python train.py --n_head=7 --vocab_size=4706 --qk_norm=false --bias="qkv" --init_std_o=0.0056 --init_std_up=0.0307 --optimizer="muon_variant" --lr=0.00921 --lr_mult_o=3.0 --grad_clip=2.0 --schedule="wsd" --decay_shape="linear" --seq_len=2048 --steps=8947
Each number is 128 + 32 x the weight over its row's rms, rounded and kept within 0 to 255. Layers, rows and columns count from 0. Numbers have three digits each. The size before them is the row's rms in percent of the matrix's.

# q: layer 3 attention query, 448x448, rms 0.033, rows 299-383, columns 224-255
# k: layer 3 attention key, 448x448, rms 0.0361, rows 299-383, columns 224-255
# v: layer 3 attention value, 448x448, rms 0.0495, rows 256-350, columns 224-255
# o: layer 3 attention output (transposed), 448x448, rms 0.232, rows 256-350, columns 224-255
q299 090:079087133189133088113088155125099131138126137053134138119152122132150146119162150189137195105110
k299 091:115148142177136129118136127134127140134141112129085140110194100083154158078185172149155194130081
q300 101:126106110130033142102115127164153185110182121110169104129127104090122159139176123115154128185117
k300 101:079085144191087122119120140086130139100191095137152106116186095085109146069148173095121173121151
q301 103:156111101082099127115137121105107149149166116168111078116159124128101113092157090124162139107172
k301 099:133101118175142071106147130072128128115135110102134091141197060102094123096111114159144181073140
q302 104:123143154155104095113101081178115113138080133184109073123140126149139126121146054111132141154134
k302 104:142094121142113175083159101176143086116115132127166135124135061129137186124110155069138123131102
q303 095:130143068151109128182129151121109118116108146114168106110099086086129129095022102102124089162107
k303 094:121145137081126121120164198117156151109069125128164118138169124134143078104131065055152135135118
q304 094:129088182151072099114106087141145143190095133126146097145090132162069168112155188111101131095102
k304 097:122089196098137152172103130092158111157132105079103114145101089135117106162092107132129194099139
q305 093:167133106099164132172124128172083118087148117125116142094108173125163067128168093082134102149131
k305 084:123122083179191170184106110141099121128157142136120162116124136168126027124150146137146139117142
q306 107:090063182116175125111114148154100167114129124168076113122140144156122238188166104132155113080113
k306 102:067145090102149094138103194126127170156111111204098149111063146131113096158127156145122150126170
q307 107:146158165170178108105072092076133077148186089056082112155126139152117167121127138158141219122119
k307 102:185162152085168169100091191091199113129127099150126151152128163117109182121169157144138109132086
q308 092:070132111165146096153120114158110149093120125117076129131156134153150150133115100126136137103085
k308 092:086086150176169103149116127088127148161148105129140158109110115174152167105144097152126143144112
q309 093:103097170158128098170129196147148170156142124141129178161194057147165107140098150148115140076174
k309 097:131163137134111110105096109133160121148111160160153157161144144069152142109052128158090189099113
q310 094:136146185121105126123104164152134081112061106092106145119101144072131103150160168177120178095151
k310 092:138105121114118142151094133110111130067161091164077126109149183136185106075102091178149135094108
q311 103:099107082148137146178111104112149163106117097133141129112150122104172103150172114169159134130128
k311 099:092154130141119146110077130140108078130101128149143147086200158045128116129121143133141163145128
q312 101:152174192135122095097146116133147110130140110125092141115128113065169058154131055157112049140124
k312 097:176125153131089096139121107092118073106067074189150100140134109131119053133132093094132082084148
q313 092:092159105084183159192134160161129083145116141122078103111124133145109071107158109148071098059124
k313 087:129142119149184126102109106129142148142082190084132093129159143172140081091137146121136142111102
q314 089:121171062152182116048116127122137100113091215108098129138099086121140155044112101095152115178064
k314 093:141124124131102126017179168138088094095151177088156162104091155078119178150161108127111094125091
q315 090:204128073134120127105127179115112113111166160037145076176108119153104130100146088075143117099103
k315 091:140148121115163166105096160191150134122176176094161133105104112123092188090112137103135110121094
q316 093:110146144100142140123077101146167135164069147125159086180096149138099118162108095104100121166142
k316 094:215090141115115116180193101160141100153092149118099120118122166169134118128071130134150083128105
q317 102:196074094100081118127146143145061119108169096071118160119089121134152164068097136110124124149088
k317 105:124094078077086140068148145172123193121175128094164099153142096120144124083187137129144130177141
q318 098:094182142084074111103124196117167132096158129120038123132147074118048105171161156181123184082144
k318 096:140119206109093098115138167109164175153102147107133117123117121115151094137114138110106135111141
q319 097:074150127057103168149053125122111092144109086101151171148132119141146082084127117156105164062182
k319 096:133138084106123149159057127226092101108103134151090149105147151150106085104132124138106151067120
v256 100:124122107117163177110110158144139126132107177121125133118103074181085146148074128159184167096092
o256 098:132124081138113130109160130140094118120116033148154158126157135140103151122125185112062126145125
v257 102:109144105124140159129094179108185096139100112105150164112114174132131115106156100158083102145121
o257 098:112123102110111166137145059126153109107173107116108115123101099080129099093110216036130120130095
v258 094:107157144146150134156130135120079113124114146109127120123095068108168147099102097122167168168157
o258 094:120106133181122121112081095114191156105118144144153101175157149170109096090190136122153151124104
v259 098:130083110085103131080083126131148112130151146151158154175099101094145124092099178111115166103190
o259 095:157176141166144165166190115129162116101127087105120102155114140121079141113130147139142167121097
v260 110:178084224145106118069095139150102140110137142159117134077135131105161194141111154141121140149159
o260 109:123177093123147139167156134156102131149129155125146085196114112137127104102168101130165150133154
v261 101:133084109114167100213104128110121168135112127169111069159159091208114090126133157166141162125091
o261 101:094135104183071116084107071149084127075099154137092170096108106080104095169148124119114149044163
v262 094:157110131148102137094091148169154073150151115100129152125170112125171114152056101073085117087131
o262 092:104115150093157145154156120121112148179135114147136102138157151103111169134175160138068093181115
v263 096:214078078123095134098115108106092094159106125136101100147183143049111070131153147149049147180158
o263 096:112160151131113156171164121081163121153117095046108144155054140198090185167068106079143111105063
v264 108:094151095141069117076173137099117136084125065091136109084130164066160115110181133098163168119115
o264 111:157093140087112157130140149093140143155178179155173082153095084089111132081096120116110120136170
v265 104:136148085112092178100120187141083157139136175166150108084088145139142186195166091107126091160118
o265 100:164149156154103185134151098131145055151114074030138106168054108116082145081117126134177119116115
v266 098:095116090131224131161103122176101141141099159107191095167161159127116160150073169092151144050142
o266 089:092103128154090108129124132151123218111187094130116181127083090141205115115192135154145172150092
v267 095:064126077106119128166104132180104134094167153138094125128147132106139134102143184128153125127120
o267 094:150165144134110115106125124046173135109132163145179176123125101162110102127101156151145099123107
v268 106:137123188059172140085150153132113150098170147184086107081128151132118119128059105146118115111139
o268 107:130159047137163133150088100148119106126107099076153124166140168117175162100163115172147124184125
v269 099:137050175091096125104089096127135077122208165171123128130139152080190122128198146134110130163088
o269 096:160174134128144105176157123096096179132125095117087097136087141120059179190067091111122138071192
v270 104:091064123093175132125104155087123132109101146105155138097091084120106144153103156164149139182123
o270 108:171157098134068129153166146125126151146114098138110087126159145113117097138158108110175099120110
v271 090:123122127164117048101132072076130155132101096169151115143095140136133074194184165118187151144136
o271 083:083075107084160167124125180159145156109138162081150142125143135168103146081064106093089120137136
v272 102:154083111123141140129160139136192063092131138139143187135070133157085126137117123110069109171152
o272 103:120148143099089146136108129121135112168151096095100095107145145081180112099170128147114134146097
v273 100:140112151113184116091180097137135113115161153086117092128079155155150196117181142169115117147164
o273 100:141152109161077143131090136102158152171147082102185116126108125126129095181112100091076117122066
v274 106:193118134104121125038126110125127094141138090110134099113146163100149154096113125175156146191130
o274 103:092133118175091095173098106179094166129130135138102160117132142166107092143133133106130104144123
v275 104:129120125127207142117164134098166149116134113128190122101165106151147098123114120184084159119065
o275 103:109134106130135180142110110159114074141127155122066124157081115096126127128146128128147078071197
v276 104:143089092154097091161068159110140099113151118168095092171098127107123138178117098165149122114162
o276 103:138131186164119123088164103181058179126101118088106153067159154199123066157130140143101162137121
v277 097:093123109077151144132090076166078158125134067152146143078107097096121140110098103090140130175097
o277 091:141127066124109073158137202109124125050108154102086108120127119192149121113106135138178110118181
v278 102:154145086136108106137110101147115159129165218156167080121081122117141106165135146146115165155140
o278 105:121111168191065115155112153080096119109129085127131151131120121148108139151084113108141129123151
v279 100:150164169139144168137126217090161135105166156127112064149124131114130125141145087137074102060146
o279 093:137165089135120102132101034132083113132104047115141168097142164088171177187144126134139123152118
v280 094:134106168122150110097146142132071130092147152134075200116108096116128093143110072157161141107128
o280 092:109093090096118139108098145143117176106077113142163088115185107105169153151129163123125099138138
v281 100:141080109123047144169123133119073112138108095135093168147111117139185141073104084128078103119093
o281 103:153167195166174130086169078134171093126177171100129071137100122090056163145132130121177081157151
v282 102:147080175074096116108220111167132145097147117163091128169092105109119129171116156142152126160094
o282 104:099145074114160148177074179067168099160098106089141107127178124159121151107129147138108113121154
v283 097:074199104113101165109139143123207103117096135129122141089136157085087141190213127131105097076090
o283 090:175115122129122114131111097159089142138160139111119132156156124103220120159071088163142107155194
v284 103:120123077128127114144182114083132149050128103136120128128106138152123098166131106115186122065109
o284 104:135113160103128168124148179167107094130124116154102114134173098102163153149138124129093065157158
v285 101:136115190131136226154124087128105114168182120136160098078115128070087107087095091167174098164152
o285 105:137114143155090137068111111099126122178116130159122121109101120223151123120109118083102185149131
v286 095:148114103097166122140111141179124144096098130120150087133168129144114105172151190088152169142200
o286 090:128206114136106129128123125087161126082163145126105117116113074093145122109120125145145127097068
v287 098:159158186152216194124162122109138120151062146167109113142099181108083100141160093110114136135139
o287 099:170121120095125130088162135167087072132137108105150119115199049087154120099115166123109112103117
v288 105:113103131104122076167095052164083220084127090095048160172102127116154150112143200108084136085104
o288 100:115168089136114139104129144107171088128124195144177069153174109133084136149113132129182155129170
v289 107:106127122123147119134173119152099147135107131118128145109143088122178143161110166153141194110074
o289 106:134098123142101174149105117111149135135146084109129111135149115135055136093153160081127090138141
v290 098:161143142140076154147121160128199128213128107093032125122127131066136089147081161132137186109136
o290 099:099126151144176131147142097145066130075133128157177123145160130090111127137140131146127162136083
v291 098:135120144096099131021126091182125131146162117116125094115094129117150134061155184143023141114158
o291 095:166131138113098122204108151097118120115049140204138087077143084176109150143091132111202163109096
v292 100:147092068103127107142147189100083136103143158062142038161147161134064143103073140187080150148106
o292 090:142167134164117168088148105165119144140137098152135185138120115146096136142181120107206153104085
v293 100:033094187124140124122133079148178121145137176147125118144109118095120126085202123103100090159173
o293 095:225169075138094152133123230094083136128109119088104155128135170123137123140079125079115127149082
v294 110:123073104180094125179130077152116139140133181138138098165130102160113113102193213153111129121167
o294 116:124145162134119094052143137110093128123182130117159169136140159125187129164112061099162121102092
v295 103:095125140111173108071104115190146130111144125116100153158115156106142108110109159079158118161127
o295 101:133138119115105112189097139062094127122202184181122139128131118126114084086121092121138145104149
v296 100:136097055074140109157099091124139126148073097152139175197135164106183163113139107132168165083121
o296 093:109137179106191157123187136122116096107155145115100111105165110097066098122158143104087102157134
v297 099:131189201119166137111109092142145147115165160154150105145137084196107057131139137143122130169135
o297 101:116081025160100116167116204156104125105128103154103135136168137111199129087074118178107136120116
v298 111:172088103047084153128087113109095114178210175158114150075066101110127140077121131128099087142160
o298 103:172154179202152104121103130098165130106039111156114069104118111228137136088153120122167186158082
v299 095:078112141069112079145089111144186092141135140183110098104122132122081173113090142118151104116107
o299 101:123112130140133146122115124098090159070076137113128150131137125163175121113129124126103171114137
v300 105:083060117163094135085085169149096167113161143177116114160121154147106084093143208113144147123118
o300 105:159197109102100116176171112150181090124121100110073115117087073135129128099092148171171154093118
v301 113:217144105139170162147175154108137144120122180094147152155132097130148134108122120086128121134111
o301 116:081081146100153092080165079150108118173102083164121109112152198114141154156122117152138158128113
v302 115:073148163185174181149164117139191109135126149176182136144093178184126114155139122139119174157105
o302 121:180107102082080099135166174100077095155129059065091142070152082039105113114172166134092069114143
v303 104:094117140111127117173150141131155110056102134205121102092135007130095074140084133146137134081085
o303 103:111176077135136169108109130132112113148124126104144123211087190149169121120143083124140120126172
v304 096:185130111151141147117155135139125118148124105156131053141139169155115124081091140118160111142085
o304 092:100119146164085141127132149155160051165166156075090194122059064124105150104118085165080065131182
v305 109:131105121171128121153132126175170123132157130059142121129104164137137203123091169145056177111119
o305 111:165138140088132135174118128053107116099057134199071102119221158127052077138137124157173100152190
v306 102:188143109108172157159133077151146137116170138148139103109103107047109057124079104143116149152174
o306 104:087146124138110103098130094151112108142091098114119131128155139165130149099135138097153109153093
v307 101:150139082115076113184133150120120182095107142162102158114186143127167116174099082135135132157114
o307 106:081086138131159199135146113135095131135133122137139139134122137080095133095165182114105092149126
v308 097:107092140089100119169131135131140165128133095119089107156121153088175110169145084186116170090076
o308 100:136145126178126104075102128080170118168111162143152090125144068165100133117155158090162128125164
v309 098:094108121116086148166172127110135161089166125171129155102175094074098118127132071153129148103133
o309 096:149148146100129090089115108106122184130077122086135118115097100145156151136124141118141136123139
v310 105:125129155108082085066093160099136086161146157083111070157155187112157165148138134138096195176155
o310 100:122112099070165152205176122105128116139067116166129150095168081149086119126121170136177086120106
v311 091:060099117111160206155125113140139124132116154117130122127084118133145110103152135133159094111086
o311 091:134151138122105052132093159088098113093098141122091102144201126187108101126140120140122155169150
v312 108:131116141134131103103159109057132140137172131108115088115097146146135102117130108124142137111073
o312 119:147134143136198075138111142162099167099075136205138127100187107149143129077164129142129177131144
v313 097:104070117103124095131105117142131127113112140099128154169106117135106172127181164108130090122110
o313 090:124154104102117152148107141075172151151138145183108109120112146129103120090102100133086119122153
v314 102:112110085145063098098175093126138127111113128161161124168138123123201101144126157063165122134103
o314 104:124130145077145129175112189117126147080238124116164106180121110079065121121112131169139119098106
v315 095:125105140162095123129132120139137113158090167077100132091184168120093160087148116070119170145163
o315 095:147156113147100143140142195102111148119110105151175114091095057112132123157149175159144092139094
v316 100:120093140153090114145135160167103129143185165154142110112130142131081140119199089114115116134178
o316 101:138177115112105111122111116151103164074121045130162113091105096115162106147119189137162131121044
v317 101:080129068111094107175168082164165121106123120094202116168165075104190162159067118118137172115132
o317 100:125140168106155115108162107077148093129114112120177127126173165163082139192198188125097119166123
v318 102:080134114142106150144149078146124142178076116124123085179080112120138085156135142149114130134103
o318 102:174084151143084094113145109113110105154154061162154122097138145125106138162163168106098142086167
v319 094:162118106174107128074113138187105170083103107092120128124160162121071151187125147101135123155182
o319 094:104064116072131131154184126088118092200154110134220132134067112101125127107141141144091156088089
q320 099:109155091062115067137130067107155166120131084109156065148121134141166156156142151141161165139082
k320 091:109130147132100122149126147135115150131108069101104129105150112053066126150137113132108131060071
q321 111:189145118169075130164164136102120107155171120080128157150112145085171146157147155153152094111144
k321 108:171121172138106152099138199080115152090074169202109139110121146108136166155186058124162183098157
q322 104:060165149159142053145125111113149145121091130107164147162180194107179098170143140113087126084158
k322 105:144135136133100188152138155105140090126127135181206217145109156111125142165135084133106107106123
q323 114:063132148119111167106114096139157135124214090132139107131127151122103176152113181170140071128162
k323 106:164171181129150153128163123105138152088067109175104051177121198093166104129089165134150150137138
q324 105:133155142087096138144164141087174103134143161103076143128103134105115164182138165173124121127086
k324 106:145107098136141122141056091086155158135062118107051074087114147066175099118122050144133153080104
q325 109:105116105159133085124203138168061062156171134115115168093128160121122230088102095082110118119103
k325 107:149144160059137122188158118132109205097153089075123145146119133051145143102133131118139120184127
q326 106:150117098075159106146137137101130175141127084181079138195137159110196168133093154123109121101056
k326 102:114142104135083136138152101155174189079139108127137142172129131110137144127114147136172204081080
q327 109:175206128098093087134192214080096103102164128136156131142178186153093105144180081159133164137125
k327 104:230135126166126139079148179139128139120181110161189103128146148150140102151126080094133231170177
q328 109:097166164140127148139132150085097150110165138103082149132134150077135086157101115136144114080078
k328 102:115140155130137147176155097154129131140176090139080160114094111123072115158135158137143159156106
q329 113:116114159140124077090093094115083134158179100155134086142133186128095134101121104128125172089110
k329 111:109105123094139094166145074142125153130170118124119079145146104088153125112144129138114113127173
q330 108:082143156112110097099124116109150133101146111148174139146104127100163167166096087145128130116176
k330 104:116142123055101099129096097106188141093143110142129139199059125121164136176089084189151155083122
q331 109:138143116203110101110161224091138134073149142178145149143128142159110143051146150145130118144096
k331 097:151167112154154106136121130119135135078137083195188062140116124063106146121123113087076172114140
q332 110:124124114152120108111119169116118127156167192121115194152169164119134133144092057159091102145158
k332 108:133170140132057106138076172164109136133103132154136136114085124084158150172160166176128115166169
q333 102:127129130135135145157080126203079135131115203091095195075110123171166124156112127136173169129108
k333 097:065146120097144168104111196073115111110138172134112127116134169154066108141102114152172082154095
q334 115:135113134142129085123137081141121110102141150079102121099106107094137175139087125179122138165072
k334 111:115078111126061150122116152156132151082156138128126086126137147142156172157176067127137093120188
q335 107:119137150124100198105136206135124129153164185111127169130110094112110106099092145154087122119121
k335 107:164131135180177096114122128135141128104119159125090148104096124185152091153048110087082094111147
q336 132:122101092152115086094149130178113207081174112167113103126148154075105168150132141178140089105139
k336 117:151140107154111113130108108119136163118149090136171134204047118177082146132120140119142154088105
q337 108:174152122133124179169150154154081105134130124138085162116080104144142089113120154153133145123134
k337 100:131191115111114117127109102143157117111083099090122179152161144147137126156114114142158139135117
q338 121:141159093088102117173166128171111175117084089082109076107097092124122158096090115106112078147073
k338 117:126122115122127147175125124123117156054102113041133087098179113154114151073130095087130151116159
q339 128:110134104156124114109130084169113122103120093070105104143122105125159138149115173171095186116098
k339 122:120107117129120163118165153087106117145114132133158134086171147197099177083165133164101113155091
q340 130:156140193105173121096101179120116144136157165166101165113189114100067113077093088145188105178129
k340 130:129173176130119144114142180078177125114099099108131162198106092150149075141060170120141090130160
q341 101:138184134119086145096133094068135110068163081156124180141101122173084087128092143117133185158137
k341 090:122143208088110122103081209113130152101127091144143082102120104176126131156112134141150102091196
q342 122:216244184127109101170115169115100100190075060115053118108134147104112143127124145132160141062183
k342 115:115174139165080107154092041163121138147081119115055102136129107156095064117090120129105167083088
q343 108:103140183175091135144104124131082128115138111121098113125162172192057095051095142119110193109142
k343 107:137182172132115118175161128137134158083088132148101101110101131196065094106085132169129129074126
q344 110:132160102144132139182120190112171119108125152082066154159108162135094106093089190141126082088136
k344 102:198134091158154129147141135107119099117089152160090116147138073141118060108119136120018077106099
q345 111:132154151111122107064153089109089164110117133102139165128137181103134143114138123113146109107142
k345 108:096142114146179096129156106186164150108117100046136139136111095106100111146131183097134103129128
q346 113:170130099094112112173098071098113187155109060126090143160162110133193140164131102145103080128157
k346 108:169108113084122170128153102127127163137093118099082112099204113070160155124155170103124092113103
q347 120:213186152143164081061136137090166078134158102168145109116122181078107118096143154143150141117138
k347 112:187122154149124110088142103100145147120113079135126128164077145140218096129119112114167115131094
q348 116:182129135152118129081122125108131132091102144120135136153090078168158095154116077147147080138180
k348 113:152135079147083214058142183146143144117175136151138129194128104127084174126136153130118126050108
q349 112:154121112123156122198134078137132138046087056105139134140144120116160145183100203115148159151138
k349 111:091141098145153134186104061138101090131099196092102130085153133126171181102152090085145067157064
q350 111:175162148095130133195156162104072126112108090103102213080175140139074125114145119215137115138130
k350 110:126124103098130155161070133099141102118120138110093172082174126096085102091165113121088090180129
q351 109:123163112133152102153133115146127204095094096157100139135109042136163070149093126101154169164093
k351 104:134121129140086132121164119111155100123147171141107109131112157120161156104157126121185110085117
q352 115:108158133129064129149214153142121165118101104124123091153167117140117121085113122195160165112159
k352 109:133165120133158129219154133146114106176108126141036127108110118141137091153120139126129119148129
q353 113:088156130146127135139173106130052189127187126121146124115116166167168155179134102114183114092117
k353 111:144177163124081133085173139131122115063081130188153071169157095150119039104168158132176084129081
q354 119:167190133019108120057107142088136083155105155079164059138107124158158144105109120127077117122146
k354 104:144085180111161131085111114119095126108116154096149097143109159134077117107142083106112114138065
q355 106:070138126223099115156079085159097138088086147149134115099118113102140127123126135101132132182120
k355 103:137144126097146160168153154154106144068079120130082093184110182173134134080091163086119124136080
q356 105:125151109109176112100126136090179191148209168120194147157120072168094097121145211137134081147163
k356 100:093201209171105130052070098107070147167121152095143166143087165139120117169115100175162148082124
q357 102:160186136119158105096113135175073081140122143130121070103159170134138172125134077090137126129093
k357 100:124086105157049118095141102147090127097114146104152125114133108136136110178124152065132135188123
q358 111:125194122099105111130136072137117144137067090107162120126127118201131110178131146117160148157123
k358 105:152152138086130120127076140116145145102095040090102037170116161135100111118134131124168104136084
q359 118:223183105060181179123170124141082102109104105178132101190082159160140121138200115146102084102195
k359 108:164124075123120142124113079203163162133100091159139161155125017115083075084067093186123076115098
q360 115:197147127127074152128164127144096112138144169111081086160101138136073121125162154138094160124152
k360 112:186151142126130136159109141149130137105139137185117088121112104104116118112105124149143128107137
q361 108:112157133137130111113106106126134099120150120167126099122107121159077135158106165089140127186131
k361 106:169191186116121158095114121155107171079165098099067102173163167170151058134099150133162117148148
q362 103:103132097170119183071140136145135106122120080098137103145147133073112128121107100115138151122103
k362 102:086150168103045095159128106177156113143101155161186145084103087104201075110143135166090084104159
q363 112:153047145118127159105136154137127133134110105099158155099066138109146145153165116068100112089129
k363 109:079121118139094115154110162156170117127185075152217194183132061107168150147101112088128133129133
q364 122:134148137134192137116130127158092110157096083143139137092099174114123166153116096166154103083132
k364 116:058138134150108081126118119063120158077066133146148172153167141138146053126089078142195095116145
q365 106:159147171131144099143084132048132096144153103134124165143152129131159165097139112112168129107132
k365 106:110177162160152121080162137124089118142146144132091137143135124133142144101171146164177170187123
q366 109:135140132153200116094076126173180104128088105109095136124156093137135139154079153153072102132108
k366 110:155107120145114096123106099130152153099038148115173114100120112160133142092102228131098168140107
q367 113:164142064136181136128130137103113133161087118159117092065121114168113137056175139105087091161138
k367 108:101128114140202166080143137180165135163102155102167134083186111168133180119125077125095104106114
q368 114:143129104093131141135104174134155111095179133135157122156106142124123165064132144164127144107155
k368 109:198162081152153130132136198153079112128120168158183094149099136146121106128154175122118202143174
q369 107:087120138147095139091144128106137143133118104143133078053078147132095091116148134118123153103180
k369 108:113100202178105088176090065134133072105112106152164142106161155160128090140130074124102103152154
q370 113:131100167100093101121108136132093167115123122147096111109105120087061141108137158167146086110124
k370 104:125118155095067130101109102110116118182135113132118126126127122145148126051126143151087108115114
q371 117:129123180132095061144147109182133152175095122133142147163157152000065139187147182165157105091196
k371 107:093143185142108140105082093122162177111137069176108137188150178042146159169141143119106094100160
q372 116:131141148078100078145143117131084151133138167133110062083127123133123171143166179098187141128132
k372 107:158205168147161136102122139138105100111145180210091129162194099136102095046091136101169139154087
q373 107:176158101094164192040115146122125130120193129168123079116103086208121129113097109067145130175093
k373 103:149083106129091149087123141119178106130108161146156153126118174070112118163101132147163086116131
q374 104:144154124137169113130098116140059114097087056075130118106126140123053136117091183111109110098145
k374 099:112156151059159115122144136086147134125129087121117113161101135152102186111118120094077122086103
q375 117:117082111149096093138138145124076130120141197125101139045140128161107160132147100162165119139109
k375 117:129130160142102138153125105129157131085112108102177154115142100131144102162121165102098147155177
q376 116:105131123162143120095189176172098177133176119163088161156142144163111078084119160109135158147091
k376 106:160142146125146131106148088092116140105137109073158146108146132097090109110129163086091100182121
q377 115:121088111066103117029121152112135110132170132166142089155135151121140062165118071107128072170131
k377 105:141145129118087143093120145162167132075141132158126119166132148160127149175092102072148085096137
q378 104:036168163175131105192048096124088165180132095147118219104104149132153109143101163125118154050158
k378 100:074173196155157177121124115130132104083091131128119142180138125209114062162156182153146160138082
q379 121:119130118180141167121105173135141109166091066116089176094164100133067140178133099121148117082143
k379 117:099191118133130163107094126086184072180087058121152201078077134176148070108077118137100106097133
q380 110:132122125061109154095148098117137124110150167153120130113090116235096187131121114118157091120119
k380 109:135103134122144130115121059068101131112155123094126167110133156052128090149118127107154148142128
q381 120:100187175194137117156185203159114146154122138145141098180114148160064136167152134102118112027134
k381 108:145140121109125128210132200133168087092111105179078157155085179115131096105126099097117137022093
q382 112:150123101097108206111067073147106138113191137115146107061127109098149135124142157100066057201116
k382 111:102089159039164144131099119121147144136136138104125176081145157078080132187126132092161059166156
q383 112:147145157135156170142118130113137099168100207097155123169088131138127141180152132097120153076163
k383 105:088124160157166092095147171101140130201148151176169166164098184107080108165099113161124176084135
v320 102:087123104113052148149109111171159108113208161157174136153064121103131110152131166156115179086110
o320 116:212151185085119122153112156104071167100097094088108114146138116103086143138141111143126121132121
v321 098:105119183096097133108071204105179136128188147173111088094113151077103110138118139111092122151158
o321 106:136198086157138128186166098125076175181079092145136200125180110112106125057120086157127138087088
v322 101:083155082175104134115099120095131185140144120107181110132099118157121197128145165155123079142101
o322 112:139109082126115152126135134088088158103146153156126111133166107110159097150138092156151122093154
v323 104:091116129081195119114171084168108175101180171148078145134089130172097100131101096064123146096149
o323 107:181124130154087098120084177124186110170136097112106100111166151160121140090106191122199178140135
v324 096:153105113083135126132093118187110168129135106186146103107198099124095129135139179110149116097170
o324 105:115146152066137074141148146140160121153121131113156134141080069157156152102091114129114114111064
v325 097:114172172129135087116104058118119159100109090109127182162138161140110116119176097145168154077103
o325 109:141109112120088109114108144116149114159111143158174043099137116113149158078099162102086098106172
v326 111:134133155083129089152163169095121158079106120154145124099139077106162130128102137172161111079131
o326 123:078127098187114177137124117183133168146146078166087136128092193103113141093198097111114127159134
v327 117:090101126153102120070114132108120130086127143146189094124111147149148172099156112096119127088136
o327 133:158140130112089140132161094166133131179089106100119106123135118083125159109117122171148064143117
v328 093:139072058133095105140083143145119113109132092153118172108168156146047113089040071169170150067105
o328 100:108135174163146175122111075119109206168136136125172170150058060093089139094175123108094112129136
v329 109:098184172120121087094130139213185123189081182123169140151139151123134166120169169044186080135115
o329 125:155136071138142091158101141062088117072111072085119172108144124122130103097141055152073124115145
v330 095:170140164097108141073135145110082148111114151169116063109109133086124178119137130075117060091114
o330 104:125107129102192206144110137205167109200140132045110176178119123114146144095125136131107093129125
v331 096:070096163060141120173167111113135115106114087144098143143164113107111129162147078185123155108143
o331 101:144127083146132124100126148111084145093097152131087136137121123144149142124098107098100131153143
v332 090:098142138096083198153093155148162096152149163136120077191166123165136094131120202140085095151103
o332 099:131137114135125097155141155179095120085084106126163129115086153130117126116136070091094091109046
v333 110:102084091208132111134153174177120136145122105095190127156187163163116141141095131165125147120147
o333 127:118182112080143120130124080114139133071127131124043207150161155145175083136110154148187122116137
v334 102:111117093098095128092117154143146158110088085161148089133180151148130116150098177128126136059093
o334 119:123123166146115172144145133155108159162070146118094141142104112162160128101148123136083087129152
v335 103:168127050134109064123153151087114089140086124171123181159137116182157071151171073155093129122099
o335 113:079114169176166191120136085169166130095202120110125113160150156147138119164065163186144101105127
v336 093:145148128160072123156098097129085101121144101132161134134126079147197163139065095169190165077000
o336 104:095133165131101143102130132191149145139116136130141186104074144080138109131212150106084151166166
v337 098:066137164113183199163092125146151133044170104158134117104156121140148082141120190112139114128122
o337 107:125097130119059094139146153127152101081096140143125181215111072102132141085128052123157146154151
v338 108:133145186111121125122137109142152121082150101162121171100118067126162107176105114166161134113095
o338 123:110159119067158093156041170059136137162083148180123068157168185123097137127123133162112145135180
v339 103:141154124120195110130144115165209074124096128157122168170144138111141081160138123141138143098111
o339 120:148136164114142135096088062108076125100139125147166113069191164144122113120155088160075107124165
v340 097:143105162143172061098149164177176168142131169161141200119135127145175202118122161182096154126149
o340 108:119155150106120094168114143146130125119070098050126176174086159087133110084155077115153109129117
v341 099:166126100142151144180089095082135137176119134134140114096152166134147104138109161140136164153171
o341 119:144127122162068119086191151138065154131170156127136132133117104147051145169169115124121134141089
v342 096:149178090111066114126144148117134126164114094128150115127154171119133153092130161056129122078152
o342 109:110130136175135167176156130171144096169227148123120117099082100133116151139146170172153116151052
v343 090:137037112115072072112158122127091138106193137110130140166149137098124124093136163157131121119102
o343 104:131138076152189183112049091200148160172101129107121119163094164176076125185116149161159096117096
v344 094:155141136109165220157095102089123108123148090144118153129089136080096128078175084120136132133097
o344 105:154132160170111041134155145144096164133159125129137060093168136195182118019082097126098163159130
v345 102:133115095180190182117148125150134134126086125147125152125103077162095160148082125130160152142158
o345 112:104124165100078092175170111136183098132218160133152112134168168118112082062157133141134184102146
v346 095:128177124141102105157102156156148155127117158104124093083097147173137125180187120144139168190122
o346 101:114102134103122134154094088052057087108161151125158117132184115098119166179128097106160122082087
v347 105:119110110079114155142085062095129128117129131162118097098087104120131180131141187154130112126085
o347 121:194106118146097137131115226149127137112130087129114142152193122136066092082130108158156138116150
v348 112:147092135152101146099173145095150139138142149110194143178087155110158167111136132133145114126117
o348 127:130170124127106128180091117133124156107166076138124138126094092076151130075096146134080083135118
v349 102:100142129122156133102144067160122104140118126149114174125112116087145211116138123149148133142199
o349 119:149063164178103131176140164141116157160174148152130136126128102148097089143103113050136216132095
v350 098:081199132113183105113206125122149155154069154185137169157181112174080129138126097120170124123143
o350 113:129102155138142142120089125145098176123186113099118156132143129086154112115137171133106075102163